config = dict(
    num_hidden_layers=15,
    norm='rmsnorm',
    rope_theta=1020.0,
    rope_fraction=0.5,
    bias='all',
    init_std_qkv=0.055,
    learning_rate=0.00215,
    beta2=0.95,
    warmup_steps=585,
    train_tokens=87670000,
)
Each number is 128 + 24 x the weight over the matrix's rms, rounded and kept within 0 to 255. Layers, rows and columns count from 0. Numbers have three digits each.

# layer 6 MLP down, 192x384, rms 0.116, rows 114-191, columns 240-287
158094143129092131118189125112113144115120118160169108139165131155125168111113139107118121129147153160154107102161138127157136169101118140112110
138134127142100138114107160140123105122105132099102116130125105160109139170076119116114088162157103122117112087105112098172126142133132122148131
117130139127112171157128109158119149121093180117141134177146157106110118126121128130116105098106123111138173164160134158133188143140140127144117
196117134116102126132104132109144144105113132147129146149152135115119120144115180102164125145160143135110145128154174136087140145141158124157097
132111123156104157147160129121092097115109126134107161116155143119114148125100098134124117128130132123161128103148126136100117113088104075119163
145145124114124133118162135146113122109101157117098169130100141115126111143119119122185136134119090105131124118128135141121149129120116146125127
079146151114139115107134115145102136109078134119137151111150133080141123157122187125105120136121100187152157139142112180120108138106131114144117
118080156144184160149123089119085118105094156142118099110108134163172059152137123124185181124178118104147106172096124121111143122140086143150117
102130101143145151128167120145134146106134132129135151173140146148099153099128131137136131167161155101133138140110150134143143133090182124127101
087153164126161159123153129122148123099138115136154125125182097092120136114119141104115126132165113087111116128138108087151143076129125137153103
115158132117127101153115135141057151142117156116096129094123160117147155108121115102092157147090140097091113119132115147130143127155124097078133
132160160143125133124127137162129128149092144155120163103129103132113143129159112127096118133155137152139112157072148126114130132156115122113134
121105076141162142144150130119114071108124165107114095125113109102126148134098092101103097135165154138119110129093148141099127129117133097125131
144110133134146108135156176117145095098152150205129151129126115145132104094106107187115096104086114148115104133164141160148151075126098115164133
165161179129156134129144107109136168145092132088137126133096103145145127123138120131155075138196080140137150113153140131135163142127127131122120
126140098083171125084108115133148126133125124104144145149112118109108130137167125160125101126136108140116123087148127144147110160136138155145133
157088130093122095145124155133105170141129161111098134112119140135119126162166147106143111126171148138093129117121135119100154123159122136135144
173159103115125126133131147142172151110136106139141130140135152125120125123147156136122132111128126146156140132130087100150107123147081110140134
148159162095091127110146114157112126154138160154169121115123093109182105146135132139106158118137114135099130144160160143096089159132131140124130
139135110137132128148142119127114178169130135107127124132129099140181139070117110149113199143110120102117133129147137145145156150137083147066128
193163000003154029000173102185128063211026133136114090189215021118026024118243060045213194167194148088000213149130083000170141168184177129086255
140097106099119107121127152121116119146139139167107153147123171142150087173149148088104097130126139173085121133113118107074106125073111082125121
114105117113124164137147129133093114154105135124115090145172083143145090115126138082104115088090117113137144135120141116158143086153075131126160
192098124109110131152112174151129124176096128138144157164112146113076125127110141113109176131085131138106137136130110139141115113140141133113103
109131101159132141131129107119156099141105147107105134120173166122177125112152089105181127137164121096136118129167168129172097124088109204118119
108147135088102152144162102109137143146089079095098126134122121136127132109112126132105095152116147118130151116132128140133145170153106137126159
133142142119121143129071137164132108117117118189136117140102107114129120141099091153135111112105168122164124158144110105112123135133141119164128
143132108117146145159129141136120137140132165137121162142098085140137113158107106132114094132175095141091145122110111125106143126120152103080124
166102118090090119160147077156119116087164128123160126126127146139167113090153141115112164143133149101109139145106126135152185148140163170066113
153133139129167108122100138124118139131167093172093108104149084150145115103136156093116103141138156145073102089183160142141130133096098102103159
127113138100119152135111136089114140135132151121139129171104136097099163092143121121163143146061123109146150115122121108142104110124107132151126
148126142144128140131196133093109184132105140101086171119126110109124149158128141131127139115144116134176117163137118128126155140109133109118157
118155132159110160157133132148104074119164126136135153134099114123107118105126103155067098120128112093130095131103145098110144119092132164140134
129147133121172115127134135144111107133109134089132136109142117136160138128146139136116134174118139108135162105094108132114115132156155184114106
100096097137145184137139147139156083157154133164141119118113131167106121144136101170109151133162117071157174134120154116140081147164131100164151
113109166163138148124178123133156187148147139132156151110126138147137125162122163099116049139066100117122127127130133127182145121133111154107145
164139139133156097136150083113134064165161154129152102120164113107131138148099140125094135137106140087092129140099144118139108153105117155114135
148143111133159148140138120114146200118140142142113104128155137182128082115122118137151135084142101100131125086097132149164160108101121150122122
138114161160136110171101152121133107125132113124118178102090118042126105105111072123105152194101110100143111145118154133143143102107125163115115
134149128130114099106118123100135132121122100136127145135115133120141151111106150150146135102115067171104143095148124134138132140152115132138160
127084103094090132148096155146144098135115128134081152085120085111140126098133141119112066135118153131171118124097115085109141100127156133143107
166161143129133132134143088161095123106140177156127127104131160176096127125125138110135088123133143093114161080133127121144152116111114127113149
116105116117121129109098128138152125117133131120077107085147101140134145154147119151150118136104121102141096143085116140116138188159134114132138
130124106087097143144102182108137077156147152127155117150126132115108113121101124113101155147155139139118129099118100129097124112138187154117101
107120133134110120110145157144137109131124139143133101146134135154146115080094105106091154068154103136133139167137094078147109122124176144154119
125160128139168121153128114077173150097116100135125139105150108111140109131159102130086108111166138120099123131130144113140122091136115132168121
104074120127150143148138135138128129135116105135108134156133158131107124096136114183146116130136134105159121100111151122133131081128122136120106
071101118150130137111131091132132157165136109109163133158127099100100144095139136138157145176128130111122121112136158156171137115159111155130136
151172125138159113128146128174118142093134119112152166108096161097116143150121145170119128157133144143118145139141119115093139137110138134127140
145166138130110130124110107127142115177109094173172133151129126106161138118116115154155157092143104169121178148133129119090146126146124120149144
093089185186120119157123141128103118103160110115115107158131124077161135134146129126098165117103134074132162113105148141131134109119145143131110
148141147136120153098146149131157087165122119121117100156110142159153069141102162102109118145141156140129103135160129101171123116083122140177121
111099166109167128083175126110087156180097116149107088166086161109111112115117103124132076133144132100120115132107129153101120111112150110123101
138159135122141159118171107114145147123127107143109165102099133134123146067138114124112140098139137087128148128129123168101136119111129113093145
117144133123081117150085145134096124117144085120126134125115115115133109146153132152120146135099151120136150095118095097107099095157113149114139
142135095165165090202147136117113135122168101124142182109124132119137135147115119171138137133143154107146147156123132102127137148095158161093147
146157111117126150151157165053146134127155118094120106061117159161108179111148109125100110190169127127109165157124119113109125111106123119095115
131136105138093161141106142083089133162112137100105167161120140166144147117098128131123127128139121146118162105070087118125138128159113112123125
157122121144125149123094150099114152139132095124140084134086125098112095142119133085117152139162135161143107133143143083150080136136146148145103
141125159127153133141137104122140103099126105131156109154102158131096164139115147135153133108111134117113168132182089112132162126111119142097146
119099148115100118139090139105137124161145123119142123141100142143110108138128164178143145107122112112135178133116163129120110123121159148137134
120168095116118137113104203088109128135137105146072129105103151108089121127094176147066100126099125155131168096119137154147120135114124098170166
140107137156116124170120125100158105083166125125106106079135138123164119111139132139160112120133130119102101136134107107143148125143104115120131
129129127114132070121093120110126103125107111134112122093123114117120139124104097097123106080138132156127117160122079124134131124106136123175176
123115109102150118116141160122117161131133100112121163172098139144126076163131131113115165133099109125116169100133095145146132141172137156128150
120144076176080172135155139119150150132151117123133113135143112081140139140123124116126132130119134083140168115167124176140119127119143086127144
127093163130144140087101098121100116125147096115093138156158093154118112144137140130116114162114137108153154130143127096133136180157095147075121
105105143123114146145122120135095153119112134132098119108134133110124107145135150120137102087129137113127119135114090112107134139117160135093118
112098127126108120135111111137129087139148118176131102155122101076136128107151140109095110121098128170137136097132095117146127135135078114158137
101117151128092112115137138133147135158142174117144114115183141123123128126142135105130142159134154102096140107120137129103111177169095161123139
112169108127121154153156134130164126142130063092122102153114129096127130150117152095114140154113092115127117109133131160088086135126122097140146
125129134154143112072157121132133118116116156097165093135176068076134107066153067148099104144113134134174113126136092109096153131120095130136157
180115123099170110127118138083166153180074120118123152135095114107106125109109126082122141172146154151105147090127139110138091117125199169129112
148114126131139129168118158116149127126107149164113217092153128141144102135139143153124108122138117133138098174145100141115136130110155141154127
097203142136143163136114166159168127150123097089140125116158097143080139114139196122110131140096121096160129120113098131113088154099155154146130
110183129146057145130157076148134121165081163113168164139158150144128161191159163119115122120126163150141108119075164131111132114136145133099141
118103077137124099131142172083116120109148140130112148110099127107101154113151123109089141140085110145111129115116103120095095065070128165147108
118085107105135126108140077133083121130099106110160108112129134129151130155074096155167158154139073099148148102115162104127159111052158140157108